From a checkpoint of a small transformer trained on Wikipedia: width 160, tied embeddings.
Each number is 50 + 15 x the weight over the matrix's rms, rounded and kept within 0 to 99. Layers, rows and columns count from 0.

# down: layer 8 MLP down (transposed), 448x160, rms 0.0638, rows 45-59, columns 0-159
# gate: layer 8 MLP gate, 448x160, rms 0.0989, rows 46-59, columns 0-159
# up: layer 8 MLP up, 448x160, rms 0.103, rows 46-59, columns 0-159
down45:58 51 38 40 36 44 47 69 40 52 61 48 67 67 64 58 64 24 71 56 43 67 24 48 44 67 41 72 38 34 59 43 70 56 59 52 17 49 56 81 20 25 49 32 38 40 46 23 36 65 45 68 48 30 56 41 78 21 58 48 73 33 81 66 36 26 85 38 65 55 40 70 32 61 60 22 29 32 69 35 26 58 32 62 64 31 51 58 69 59 33 46 30 53 55 44 59 67 42 59 69 52 46 62 24 51 54 43 58 41 73 24 70 71 92 74 45 67 52 58 69 19 53 33 64 45 37 51 46 41 61 78 71 70 55 09 72 54 46 36 31 45 47 56 53 94 45 47 59 53 41 57 43 74 47 61 62 66 58 50
gate46:46 30 59 49 34 54 73 60 78 41 47 78 53 08 38 37 40 48 81 32 58 58 54 55 61 74 50 53 59 70 59 49 30 36 34 54 59 55 37 47 37 54 62 52 34 46 57 27 66 50 44 54 41 47 70 48 34 48 21 18 48 52 46 58 51 52 15 17 61 64 29 68 44 57 58 53 38 52 64 49 36 21 54 44 43 61 63 46 77 64 46 32 46 44 52 84 63 51 61 71 75 31 64 48 54 45 43 39 50 61 61 66 62 57 63 67 26 52 58 53 44 74 47 62 69 46 55 58 63 52 32 61 21 76 48 53 22 62 62 41 74 40 64 40 48 46 53 48 68 33 65 88 68 48 28 66 64 49 48 48
up46:55 90 26 22 74 59 42 52 30 58 50 58 37 64 35 83 53 44 18 73 41 46 68 61 75 31 29 32 61 39 45 41 63 53 52 76 27 77 33 41 57 31 18 67 38 70 32 85 24 13 52 39 35 40 53 27 49 57 70 70 40 30 62 81 47 34 65 84 50 71 60 25 36 50 25 67 45 66 19 60 59 45 45 42 42 52 26 61 39 32 54 43 51 34 58 27 71 61 38 48 38 73 50 20 61 37 24 46 59 57 43 36 40 50 48 26 71 50 33 55 56 63 71 50 29 50 47 43 30 41 49 74 48 63 69 47 61 68 58 28 21 50 76 52 60 66 36 56 55 30 41 39 36 44 53 57 51 61 48 87
down46:45 53 49 41 43 45 79 50 57 50 44 63 54 24 42 58 28 46 58 59 33 36 27 58 21 50 46 64 68 45 60 72 55 58 36 10 69 42 79 44 65 55 72 49 66 35 69 38 44 27 39 44 28 52 68 40 54 69 25 34 27 14 27 68 57 52 56 33 75 46 32 71 41 88 70 54 55 64 52 49 54 34 52 47 47 51 38 56 37 48 24 65 45 28 40 58 22 58 80 34 52 39 51 54 36 73 39 35 47 68 63 52 30 41 41 54 59 34 37 74 76 54 49 57 31 26 79 18 40 41 77 53 43 38 41 61 51 37 55 62 53 16 36 52 43 28 26 66 40 99 57 56 58 32 56 48 54 30 69 78
gate47:49 60 25 51 18 71 41 59 44 64 25 79 41 50 39 52 54 66 52 49 73 46 43 77 55 66 36 45 65 61 41 50 52 04 31 47 45 24 40 48 35 43 51 62 47 48 32 40 52 77 61 55 32 52 50 64 63 65 50 52 60 57 62 59 51 41 61 36 52 40 51 48 70 44 20 40 36 55 48 44 45 50 53 42 47 49 36 57 31 46 41 39 48 53 37 65 30 17 66 66 44 46 47 64 69 53 54 45 48 57 47 57 34 56 47 63 44 66 57 55 60 43 58 49 77 50 46 52 40 33 44 45 47 57 42 72 43 49 53 66 49 53 60 55 31 64 51 21 75 52 63 54 31 55 60 42 56 61 65 45
up47:47 47 27 41 64 49 80 74 47 63 31 33 49 60 53 63 49 57 68 60 73 70 51 48 73 32 45 73 73 54 62 42 40 50 36 41 30 59 55 55 37 49 55 28 71 36 36 57 48 62 52 36 36 49 41 69 42 59 68 39 36 39 40 55 56 64 63 36 57 64 59 42 53 29 54 50 60 54 54 60 31 43 25 46 43 51 51 65 48 51 66 37 73 48 41 60 61 40 31 50 41 46 57 69 55 59 54 45 21 49 55 32 37 53 70 52 06 51 69 81 81 86 44 27 57 29 46 65 30 42 48 54 75 32 49 59 38 31 59 60 59 68 37 50 45 32 49 51 53 50 66 50 80 24 55 65 38 53 42 48
down47:53 61 66 40 45 52 39 53 60 45 48 37 67 27 37 53 35 54 62 41 59 59 73 82 65 50 59 54 41 61 38 50 49 61 43 49 46 52 74 49 60 57 37 38 37 68 70 59 53 28 83 47 62 26 74 40 50 47 53 39 54 46 46 47 49 63 49 51 37 43 65 60 35 77 67 63 51 40 51 54 67 73 59 49 42 43 46 31 39 20 51 36 35 59 53 40 69 86 64 53 50 57 41 50 07 60 38 68 24 85 50 69 52 52 40 58 64 34 29 51 34 47 71 59 58 70 78 54 65 44 56 37 27 44 54 44 59 59 42 50 39 41 38 35 61 58 41 55 31 55 67 78 28 57 50 59 44 57 56 73
gate48:51 27 65 55 42 33 52 45 28 49 47 41 34 35 47 59 49 46 53 37 50 40 68 69 58 61 65 61 36 87 58 59 50 54 71 45 57 65 57 55 44 66 57 47 26 37 53 38 44 44 36 85 71 65 40 70 45 34 56 47 66 36 55 37 33 47 48 57 49 45 50 45 51 73 63 40 43 49 68 36 49 30 55 85 30 42 17 40 60 51 47 32 53 49 35 69 75 38 49 46 60 55 21 62 62 48 42 53 38 47 42 39 56 66 39 80 36 54 26 32 55 36 51 56 50 57 78 44 42 57 40 40 35 57 33 46 72 41 23 58 56 55 38 66 34 57 82 34 56 24 39 39 66 76 80 46 55 59 60 59
up48:66 75 38 57 68 48 40 38 53 39 48 51 65 71 56 33 70 55 47 48 51 41 52 13 34 42 49 37 57 16 37 62 65 57 46 38 28 35 37 45 46 44 45 53 62 57 63 67 32 58 45 40 37 47 61 52 69 50 44 67 26 57 66 30 57 43 50 66 53 55 55 66 37 32 44 49 54 50 33 65 25 73 39 44 49 24 36 56 44 68 47 64 49 62 67 66 38 77 46 58 22 39 60 42 41 49 40 50 49 53 68 65 50 36 79 41 35 44 60 42 63 52 36 73 73 52 36 35 54 43 76 34 66 48 52 43 35 29 84 44 36 65 59 45 48 28 57 51 58 58 53 56 54 30 47 48 47 56 44 70
down48:47 60 59 51 42 43 46 72 59 79 51 51 42 57 48 58 55 50 58 50 45 61 72 78 80 48 64 46 54 86 62 33 47 65 61 40 56 59 62 57 63 75 52 38 46 52 56 47 56 24 50 58 55 53 44 63 44 45 60 32 77 25 52 70 42 44 45 72 52 66 53 42 43 52 51 29 36 50 74 54 46 44 50 66 27 64 49 49 42 36 51 41 46 38 22 35 67 27 51 38 71 64 25 63 76 50 46 30 53 43 41 38 75 80 22 69 58 46 36 42 53 52 49 23 22 61 69 34 41 38 41 32 41 57 62 57 59 44 35 64 66 38 48 60 38 71 67 50 39 36 49 54 53 56 65 59 46 65 73 48
gate49:72 44 42 34 61 43 49 68 47 56 25 31 85 63 76 58 54 29 68 57 46 60 49 61 21 29 70 33 54 52 44 43 50 51 41 55 58 74 30 19 39 49 55 45 49 69 49 74 78 46 30 56 42 28 61 38 48 17 52 48 43 80 35 69 51 30 61 20 46 32 53 63 41 36 49 57 34 91 72 62 48 49 30 55 65 60 14 34 67 54 37 50 54 42 44 51 37 59 57 36 40 63 51 61 03 51 53 59 68 88 44 45 48 30 32 48 32 37 55 52 41 56 81 54 77 76 77 63 21 21 78 61 51 51 66 67 61 44 31 64 46 51 46 71 77 22 41 27 70 47 46 84 43 68 28 16 69 32 28 60
up49:43 54 79 57 36 46 72 43 19 45 70 44 55 37 40 52 53 55 62 51 56 47 69 77 39 36 45 81 20 45 66 55 46 58 25 52 44 44 40 42 51 70 42 89 49 53 16 32 59 73 18 68 49 51 47 20 32 59 62 51 35 42 58 51 53 56 41 65 58 57 36 32 55 25 73 35 49 67 48 40 62 34 43 47 45 51 47 53 53 64 32 48 43 55 68 35 17 72 47 29 79 24 29 20 46 43 68 46 74 49 73 46 39 53 42 45 80 44 39 55 23 31 59 37 48 33 39 70 60 28 21 52 69 31 79 38 53 21 90 48 26 47 12 37 50 19 37 43 08 34 42 55 16 39 57 38 36 67 55 31
down49:63 47 46 53 26 44 74 66 68 41 59 57 32 80 78 69 57 39 28 44 50 88 67 46 41 56 52 48 42 65 61 50 54 55 92 38 43 38 55 36 66 57 64 57 43 36 34 36 48 61 92 42 67 27 31 57 62 61 19 30 39 40 72 42 70 29 57 46 77 45 47 22 35 37 27 44 42 56 39 85 39 62 42 54 59 42 54 59 57 25 59 48 60 31 44 52 47 85 50 70 49 69 69 65 54 51 76 47 38 38 50 44 58 52 54 43 65 57 38 25 57 45 60 20 58 49 53 65 29 31 74 54 41 42 35 24 14 43 49 48 76 60 45 39 49 38 29 61 63 79 36 50 40 67 52 56 52 13 68 08
gate50:43 55 72 19 50 39 45 42 39 55 41 45 48 53 69 58 64 75 37 52 23 42 43 51 65 40 44 51 38 39 59 58 53 56 68 45 55 43 59 77 54 53 29 57 30 55 45 26 43 31 34 45 78 36 50 55 53 45 41 43 64 38 77 31 29 24 43 43 56 53 44 46 51 34 56 63 35 50 27 37 70 58 35 29 50 59 40 83 35 37 53 72 42 36 61 41 44 67 34 48 23 52 48 46 63 25 61 42 41 42 43 58 31 44 19 33 47 49 77 54 64 47 51 56 51 34 70 70 24 74 33 56 53 38 55 49 57 75 81 55 51 53 74 34 72 41 50 34 46 42 65 36 13 87 79 58 47 37 75 46
up50:39 57 52 57 52 60 44 49 51 41 27 48 31 37 52 53 49 53 48 36 45 46 78 61 37 62 46 56 36 69 48 44 42 76 48 50 48 32 57 57 44 40 55 58 70 31 61 46 45 61 25 54 64 56 39 42 63 60 28 32 66 53 62 52 55 53 78 44 45 62 58 61 70 48 39 43 45 37 41 67 42 66 58 68 53 33 58 46 43 45 57 28 46 37 82 42 80 45 52 33 44 59 59 53 43 64 48 40 41 45 60 45 67 54 56 62 43 72 22 88 40 47 83 57 22 37 66 67 45 66 64 42 58 71 31 67 28 28 64 92 71 56 82 59 31 46 33 58 76 57 50 44 40 33 43 51 62 58 44 56
down50:56 33 54 51 69 66 67 34 61 69 50 74 77 61 64 55 46 46 41 32 45 52 27 49 60 78 58 43 45 21 55 45 59 61 67 16 40 52 72 50 80 51 35 53 72 69 46 35 48 39 59 55 54 43 47 70 56 43 48 37 50 24 37 45 54 48 31 68 60 34 29 39 22 46 54 30 39 61 52 35 33 43 50 27 67 61 56 66 34 17 68 76 75 46 66 43 53 41 29 68 59 39 58 38 55 30 51 51 61 54 64 62 57 47 54 31 65 85 76 37 46 15 42 39 63 66 51 28 50 55 42 66 46 43 45 55 46 51 61 10 55 44 43 41 65 27 34 66 37 67 47 39 55 46 44 20 23 41 59 44
gate51:48 29 11 36 38 39 19 53 20 64 29 57 51 39 72 35 53 62 59 43 35 29 61 43 56 60 60 60 58 68 46 64 69 75 54 49 58 75 43 54 45 43 70 32 63 45 64 37 35 64 39 74 39 42 58 36 38 46 48 19 56 59 38 43 69 65 33 54 68 60 38 53 42 41 59 40 45 40 60 30 73 41 48 56 45 46 57 33 61 55 31 40 57 56 66 51 40 41 55 46 56 22 39 44 65 52 36 78 27 61 82 45 42 43 50 70 61 55 39 24 61 51 64 60 42 28 60 37 41 30 54 32 55 72 58 43 37 40 23 57 47 77 31 33 75 57 50 46 43 66 37 24 83 27 78 60 48 41 49 19
up51:60 70 46 50 49 45 25 63 39 52 38 42 58 34 59 62 54 51 56 71 47 63 51 47 64 72 28 62 88 46 58 80 38 58 65 31 74 60 79 38 68 43 58 53 59 48 78 51 36 36 59 79 42 49 72 66 45 66 50 40 64 29 31 42 60 75 37 71 55 38 55 77 71 79 30 48 56 56 24 43 49 37 62 38 45 63 59 62 36 38 66 40 58 69 67 67 24 31 67 59 65 60 29 59 48 81 38 70 00 69 50 39 54 56 52 45 59 54 36 41 51 60 43 19 55 43 46 57 54 62 36 30 67 37 54 64 44 44 59 70 33 68 49 39 54 60 62 47 43 43 60 54 31 39 52 38 60 48 64 35
down51:53 26 67 41 63 69 66 29 49 56 45 58 67 35 46 47 44 52 69 43 56 70 45 47 50 44 58 51 40 32 44 25 60 65 46 54 64 52 22 52 41 35 50 58 38 47 36 59 48 38 65 46 76 50 21 36 52 62 42 66 43 65 61 28 55 14 63 38 35 46 70 34 54 39 60 66 35 38 50 59 43 49 44 47 66 34 64 64 66 40 34 47 39 29 41 52 51 68 38 46 40 57 68 41 52 37 69 51 65 54 38 39 58 36 50 57 39 59 55 63 32 49 61 42 38 56 70 44 44 77 68 48 36 64 74 56 63 39 59 28 43 22 38 45 46 32 42 65 64 47 54 83 51 77 20 55 60 46 75 68
gate52:19 54 34 37 63 77 50 50 54 44 45 62 68 49 50 40 61 52 15 27 55 56 30 53 43 53 48 37 47 45 58 53 33 37 76 55 39 87 37 46 49 51 38 62 47 65 25 27 48 40 31 71 70 68 61 75 73 44 62 49 50 62 39 41 52 48 40 45 34 52 33 47 38 18 47 46 53 54 60 64 28 42 70 33 47 48 63 60 43 41 52 58 69 35 31 55 44 35 92 52 42 50 48 46 75 59 38 56 52 37 69 65 42 52 64 47 65 39 47 57 80 64 71 59 39 81 69 39 54 64 48 60 70 80 67 63 24 39 69 53 36 36 60 85 75 29 23 48 82 54 46 84 43 54 58 48 41 55 61 47
up52:32 62 54 42 65 35 58 47 50 54 50 34 49 66 29 17 26 76 54 65 74 62 80 70 61 32 54 55 47 52 44 52 29 41 46 79 38 61 50 52 38 56 49 69 57 40 42 32 42 79 59 69 48 54 63 79 73 44 57 30 41 47 57 74 49 21 49 51 60 49 47 48 46 54 39 46 44 57 62 52 56 70 71 81 42 53 62 25 59 58 76 65 30 58 40 84 63 47 37 62 82 47 54 42 39 49 43 44 43 50 53 33 12 44 39 49 51 70 66 50 55 41 43 44 49 54 30 44 09 39 52 38 17 44 55 42 81 44 88 59 61 52 51 42 68 60 38 56 49 57 51 29 37 64 52 63 51 66 60 78
down52:61 16 39 36 64 72 43 43 48 33 60 49 34 38 34 50 78 08 56 54 29 67 53 51 38 61 74 40 51 61 60 42 53 35 68 47 55 47 59 15 49 38 64 55 60 59 73 63 23 43 65 24 47 50 40 46 63 28 19 52 51 71 44 37 50 55 54 69 35 43 28 38 50 52 44 51 46 51 42 45 56 35 49 38 52 51 79 41 40 56 54 45 38 62 35 43 33 50 70 33 30 37 63 60 86 37 66 37 66 40 68 70 57 46 45 43 59 53 53 45 43 65 55 39 57 78 35 44 65 76 60 55 89 53 39 46 55 53 46 64 29 51 43 20 08 74 39 59 40 42 53 41 65 63 46 27 41 32 53 64
gate53:53 45 36 78 64 76 44 35 69 52 41 38 51 30 84 34 24 52 54 81 62 52 50 30 26 72 36 33 54 63 42 73 65 43 26 83 28 51 54 56 53 36 28 60 65 44 56 48 49 17 45 46 63 59 44 33 67 42 44 72 60 64 52 37 71 43 48 54 44 51 63 24 50 31 42 50 50 69 75 62 66 44 42 09 22 39 44 25 36 35 76 51 70 60 62 63 47 18 63 48 52 35 54 38 41 58 49 51 82 62 36 61 92 61 62 43 55 54 26 64 24 30 53 32 38 56 94 58 49 57 45 81 54 63 53 32 52 39 56 44 34 32 61 51 40 44 63 41 32 53 43 50 59 63 47 49 43 62 45 49
up53:58 60 31 67 55 67 67 45 74 42 79 81 58 21 33 25 31 63 49 21 43 54 57 49 28 32 57 51 32 54 48 76 47 40 43 36 24 52 43 75 54 40 54 53 63 38 53 32 47 78 59 67 66 30 56 29 35 54 68 35 52 81 27 21 58 78 34 59 57 49 58 69 70 54 58 81 48 60 32 83 47 49 41 60 03 54 57 53 40 23 71 49 69 52 48 18 70 36 41 45 62 42 75 48 40 39 62 42 43 26 69 73 16 32 54 30 37 71 30 28 54 59 68 36 63 34 46 44 23 27 58 18 59 46 44 52 72 59 43 39 33 52 52 49 68 52 53 44 67 49 68 29 51 69 52 58 61 38 42 40
down53:74 35 53 86 16 28 53 51 29 63 29 63 53 26 63 70 55 81 50 61 40 74 55 67 44 73 57 36 38 42 38 13 29 57 38 80 29 45 65 47 38 74 62 74 54 44 53 37 52 69 49 71 58 43 51 69 53 49 17 36 28 45 74 66 54 60 69 78 40 68 64 36 57 26 57 69 57 49 67 51 59 41 45 65 46 59 56 30 50 73 36 42 29 59 73 50 62 50 58 41 42 79 61 28 57 50 15 55 63 50 28 40 66 49 39 21 75 42 52 64 81 57 37 49 43 34 60 47 19 52 61 64 52 62 40 57 69 40 62 59 63 47 52 63 77 30 44 61 24 51 38 50 46 19 40 57 27 47 43 71
gate54:70 22 33 86 52 61 08 41 53 68 62 44 61 32 50 50 48 63 28 64 41 36 40 59 38 64 38 32 46 36 59 54 50 51 62 39 42 19 51 53 13 32 53 57 71 38 61 51 35 00 27 55 62 40 26 51 39 23 42 43 56 60 32 46 23 34 62 67 46 60 66 77 42 40 55 55 52 38 38 59 30 45 38 49 50 62 44 44 70 54 59 56 56 28 56 42 58 24 63 54 54 86 63 62 70 33 41 62 44 39 49 48 31 50 22 61 50 47 43 75 58 63 42 38 29 45 49 54 48 66 61 64 65 41 47 44 29 57 51 70 36 63 65 60 68 34 68 42 46 68 74 53 39 40 45 49 68 45 63 57
up54:50 84 42 55 56 30 52 35 62 48 31 48 49 47 63 77 58 64 63 34 36 62 72 50 65 58 30 43 58 57 25 35 51 36 47 80 60 35 71 64 60 34 32 58 60 68 79 42 32 75 47 43 63 34 39 62 46 45 54 77 58 47 53 59 74 28 54 44 67 24 43 56 69 55 36 76 24 65 50 51 92 67 52 67 42 39 40 42 09 30 56 72 53 76 36 50 59 40 39 38 43 46 49 35 46 45 74 63 53 31 46 41 53 42 57 32 51 47 75 67 25 48 70 61 55 48 68 48 50 64 43 41 46 31 68 44 60 41 47 63 71 47 55 58 69 31 68 80 70 46 22 48 47 32 51 63 29 73 75 43
down54:56 48 54 39 59 67 62 53 81 65 71 40 75 41 38 67 56 82 49 36 24 30 29 64 58 17 57 39 68 55 48 74 58 51 31 28 56 37 52 17 44 56 41 56 57 23 37 45 33 61 55 78 60 36 45 57 41 55 62 20 42 88 40 51 41 53 55 71 32 56 61 72 53 27 43 49 26 51 52 48 52 48 69 49 59 75 50 59 59 42 54 33 55 56 70 62 47 42 46 87 85 50 36 61 61 40 41 23 53 45 28 43 54 40 55 46 32 53 57 71 40 44 25 34 71 25 35 19 67 56 61 43 51 40 57 51 45 60 43 20 69 51 81 55 66 45 37 52 22 38 59 44 68 44 48 40 09 72 57 52
gate55:53 65 64 49 57 41 33 55 76 54 48 49 50 71 40 33 61 45 61 58 44 49 31 30 54 45 31 80 46 39 49 45 55 54 57 36 60 73 34 62 43 59 31 60 76 90 51 46 55 43 67 45 34 42 59 57 59 50 55 63 84 56 50 41 58 48 51 39 31 66 42 29 48 60 22 41 55 60 33 64 26 33 39 43 22 47 71 63 67 47 79 40 27 33 66 90 47 75 28 34 43 51 42 25 49 45 46 46 07 72 65 26 45 79 37 83 55 48 35 66 39 49 58 70 53 57 39 68 61 39 76 46 40 46 55 54 32 53 34 75 53 31 31 25 68 50 63 54 48 51 62 48 54 59 50 52 37 60 61 39
up55:60 41 60 74 62 41 47 82 25 28 45 40 56 28 16 68 31 70 42 52 63 41 62 35 54 88 35 44 42 43 51 47 76 56 38 51 64 83 44 79 60 25 41 30 23 25 40 46 38 30 37 40 57 51 45 53 20 61 77 51 53 64 54 66 56 31 31 32 42 42 46 68 41 21 45 58 31 34 77 65 36 61 60 67 18 54 18 76 69 55 33 55 40 77 59 48 44 64 67 75 55 58 48 41 26 45 43 40 43 53 33 44 59 95 44 17 56 31 63 65 28 51 34 44 48 64 48 43 52 48 11 35 68 23 35 51 75 72 40 59 26 75 43 72 62 46 42 63 52 42 35 49 70 44 53 34 68 45 34 39
down55:51 61 36 66 58 67 58 48 69 41 80 50 60 76 27 46 31 37 30 43 70 30 60 45 22 23 64 51 48 41 41 60 66 72 47 66 42 48 60 71 40 36 69 64 28 46 47 57 17 60 57 63 69 55 41 26 45 47 59 33 69 61 53 54 51 34 37 68 89 25 57 43 56 45 38 59 54 54 38 29 56 63 60 32 12 62 49 54 56 68 46 45 57 20 54 42 34 84 30 36 32 40 49 71 32 66 42 37 43 56 30 26 60 60 48 33 40 37 29 55 28 11 42 47 47 43 81 53 47 51 48 48 52 51 62 49 71 39 43 62 82 28 38 22 48 92 26 58 38 79 28 56 43 64 20 43 52 44 50 52
gate56:58 32 36 21 56 62 31 24 40 38 59 38 38 24 74 32 56 43 35 79 47 63 68 47 44 34 82 31 39 50 46 19 51 38 46 85 62 44 41 54 35 62 54 34 44 42 59 37 31 77 31 61 43 39 51 55 58 35 50 59 36 55 49 72 46 44 72 61 59 46 84 34 29 51 65 42 66 81 65 35 71 51 70 52 45 61 50 52 56 59 43 32 45 36 69 58 40 51 37 49 52 65 50 51 61 32 37 31 43 40 45 57 36 15 34 42 56 69 59 38 65 49 37 59 58 43 62 38 66 58 47 43 56 53 56 19 57 54 74 48 76 55 54 31 57 54 77 77 67 70 36 51 51 55 53 82 59 36 47 48
up56:44 29 56 42 15 21 46 53 84 53 47 27 35 57 55 52 52 11 66 49 54 39 32 44 75 88 43 46 63 74 44 69 61 40 34 49 48 31 74 59 48 42 71 38 58 83 34 65 33 47 36 64 59 60 37 56 72 66 18 59 42 68 38 59 59 54 34 24 60 68 50 71 66 58 63 43 56 62 15 44 53 31 43 55 38 53 53 52 49 61 35 44 67 50 54 51 50 79 57 43 54 67 60 53 47 46 40 59 48 29 33 61 58 32 67 21 39 54 66 62 29 49 67 39 42 67 57 34 58 52 59 53 30 51 67 58 68 52 77 27 75 46 58 75 72 40 69 52 20 53 52 42 55 38 59 57 25 58 74 66
down56:38 38 66 35 54 66 79 47 70 51 75 50 45 64 66 57 49 68 41 71 29 31 40 79 09 48 94 36 44 30 42 47 25 50 55 72 63 56 44 58 39 55 32 49 41 63 52 40 35 30 35 64 43 41 55 35 41 40 69 40 68 46 38 72 31 04 64 58 55 62 49 41 43 40 71 55 65 58 72 52 40 62 66 80 29 52 62 61 72 68 50 47 56 59 62 63 43 49 44 48 50 54 40 16 53 43 31 14 68 47 27 43 35 41 55 55 70 50 46 25 46 45 22 54 36 45 44 35 60 37 43 76 73 55 43 51 28 43 47 87 63 67 64 22 59 64 28 58 73 45 32 50 62 45 41 62 25 32 48 48
gate57:54 50 86 32 65 33 28 35 24 53 41 58 27 55 46 43 64 44 57 56 35 71 57 56 49 73 58 39 54 36 51 61 61 38 51 90 41 64 48 59 62 57 39 72 31 51 59 73 67 54 44 37 38 53 45 44 63 51 38 14 52 51 61 21 39 46 50 60 40 50 44 23 43 39 56 67 44 46 55 41 41 16 60 78 59 34 57 56 46 72 25 14 55 26 63 57 62 48 59 51 46 51 53 38 34 20 60 61 52 29 67 56 37 61 49 51 46 49 33 64 58 43 43 40 65 54 57 52 49 36 33 47 65 31 52 53 48 16 48 90 79 69 70 33 26 72 37 36 45 60 39 68 58 29 52 43 12 20 45 47
up57:38 57 22 65 64 25 52 48 57 63 35 40 67 43 49 70 48 60 41 50 84 43 56 81 52 47 62 56 41 56 65 62 47 53 46 51 56 48 28 24 73 32 61 40 49 52 50 49 38 53 46 52 34 46 65 34 44 58 29 36 51 47 38 57 37 36 54 52 25 66 59 33 34 56 32 54 41 34 58 51 55 59 40 67 51 71 35 51 66 52 74 59 52 53 56 62 31 53 67 36 38 34 41 55 32 54 49 55 48 42 57 71 65 65 55 76 41 33 60 67 36 55 69 30 70 47 28 55 48 42 65 11 41 61 67 29 55 51 65 20 75 59 30 34 72 62 75 83 30 49 71 48 45 58 25 54 41 45 53 75
down57:76 62 82 43 35 65 46 36 52 64 45 55 46 73 31 49 53 45 57 34 41 79 35 18 41 72 17 54 44 69 43 47 42 62 70 57 35 55 55 45 25 63 52 62 30 74 38 48 49 66 34 60 70 65 36 30 65 61 58 31 47 53 32 33 81 34 42 50 52 56 78 65 32 23 64 50 51 56 55 42 54 48 58 35 54 39 58 62 26 26 29 31 54 61 47 39 49 69 36 55 65 51 65 82 49 32 43 67 57 49 52 55 47 50 37 55 44 64 61 62 65 49 63 59 37 60 55 28 57 85 52 75 52 64 49 69 45 27 46 52 38 34 56 60 46 56 40 34 64 68 21 58 43 60 52 62 53 52 41 26
gate58:53 93 60 72 48 59 49 26 38 56 26 80 92 38 64 53 45 73 43 45 50 40 59 40 43 44 35 71 30 65 43 52 70 43 44 71 32 44 27 50 34 57 36 75 33 66 48 15 52 45 40 42 44 30 67 57 60 34 36 47 56 32 59 40 64 39 70 73 65 52 53 37 46 31 68 55 48 49 66 60 47 54 29 40 58 44 52 62 26 58 45 24 50 44 59 22 44 48 79 44 44 28 30 38 47 48 90 45 46 45 59 39 24 33 60 56 79 56 37 38 58 61 86 45 48 72 41 48 65 46 46 65 55 25 46 80 52 41 33 48 88 69 21 51 40 56 21 41 23 30 45 47 30 49 47 39 49 51 53 57
up58:32 59 53 36 47 70 40 20 84 47 38 27 43 62 47 53 67 34 57 70 65 78 57 25 23 43 60 61 70 38 27 27 40 54 38 54 65 68 44 58 57 51 63 61 37 60 45 43 61 46 43 19 67 16 59 59 41 59 45 79 58 68 50 68 38 33 50 29 53 42 32 39 50 67 80 48 47 66 52 69 41 40 44 48 37 69 63 46 85 51 50 39 45 71 75 50 58 49 49 66 50 72 43 31 54 60 52 43 70 57 43 62 35 37 59 32 25 50 54 65 69 57 50 45 41 55 45 64 39 59 49 44 45 61 65 49 48 53 48 52 55 37 50 40 27 59 40 66 58 45 47 52 22 48 35 36 53 73 09 47
down58:87 31 53 59 54 54 16 69 48 58 66 41 50 49 30 49 34 86 57 51 42 47 58 51 81 39 34 54 57 28 58 61 68 29 69 64 38 55 54 53 38 48 52 78 33 71 46 42 39 63 65 40 37 65 40 36 50 29 69 37 50 28 43 59 71 71 29 63 81 65 48 50 37 54 27 45 49 37 75 53 45 52 47 58 70 56 61 54 47 63 50 25 55 38 44 73 59 59 18 51 26 50 65 56 52 17 22 51 40 61 40 62 31 44 40 73 44 44 31 37 48 44 71 70 28 36 38 53 43 43 49 59 74 77 50 54 59 39 53 50 71 41 68 45 28 62 40 42 16 53 64 44 63 68 56 62 54 44 37 49
gate59:37 53 36 37 53 53 24 43 39 36 32 56 87 43 44 57 57 42 36 38 45 49 36 70 43 53 36 52 32 50 41 46 53 28 41 61 38 50 59 40 61 51 31 52 38 27 51 23 54 50 65 26 48 52 38 33 66 50 64 25 52 74 57 47 66 62 56 66 48 43 25 59 63 61 39 40 41 31 49 45 63 39 68 47 55 66 54 27 89 68 32 27 42 57 60 46 31 51 52 50 65 65 74 29 59 61 51 81 47 37 51 73 44 44 25 48 62 71 20 60 33 60 59 45 86 63 56 53 59 53 57 57 50 28 78 42 55 58 68 52 60 64 42 66 52 53 33 48 52 46 37 32 53 49 64 70 40 86 40 36
up59:38 45 61 67 32 22 49 26 51 42 22 61 61 41 30 69 45 32 42 26 48 59 43 33 49 51 75 47 46 58 38 49 31 33 50 40 65 49 64 40 70 65 60 71 11 59 39 63 48 73 57 41 62 61 44 54 59 59 48 50 62 24 32 43 51 63 50 35 59 46 60 63 39 36 53 67 70 42 75 58 67 62 38 38 48 59 55 31 63 48 67 54 43 53 63 47 31 52 82 40 43 36 62 67 65 43 61 41 50 64 49 50 29 42 68 46 68 26 57 40 66 50 65 50 39 06 25 59 55 47 23 49 16 53 45 48 60 52 41 60 56 22 32 25 43 52 78 45 56 38 53 80 49 57 47 73 33 30 43 36
down59:46 64 35 53 58 49 63 57 66 53 62 38 40 60 54 45 42 66 75 67 53 42 66 51 51 69 65 42 45 40 49 45 45 60 45 17 38 50 40 48 35 59 59 41 75 62 93 41 38 66 09 57 67 21 56 56 56 58 24 59 32 74 55 71 69 40 31 76 28 65 29 51 34 48 56 41 32 72 56 43 41 48 55 69 57 61 30 35 39 72 48 56 49 47 39 79 47 57 30 53 43 54 48 53 46 49 69 43 31 56 35 51 80 81 28 44 55 54 62 58 35 50 43 67 44 50 50 36 29 60 69 58 69 32 26 46 39 57 42 64 50 50 49 58 56 63 38 55 62 66 59 12 72 29 60 43 67 66 66 55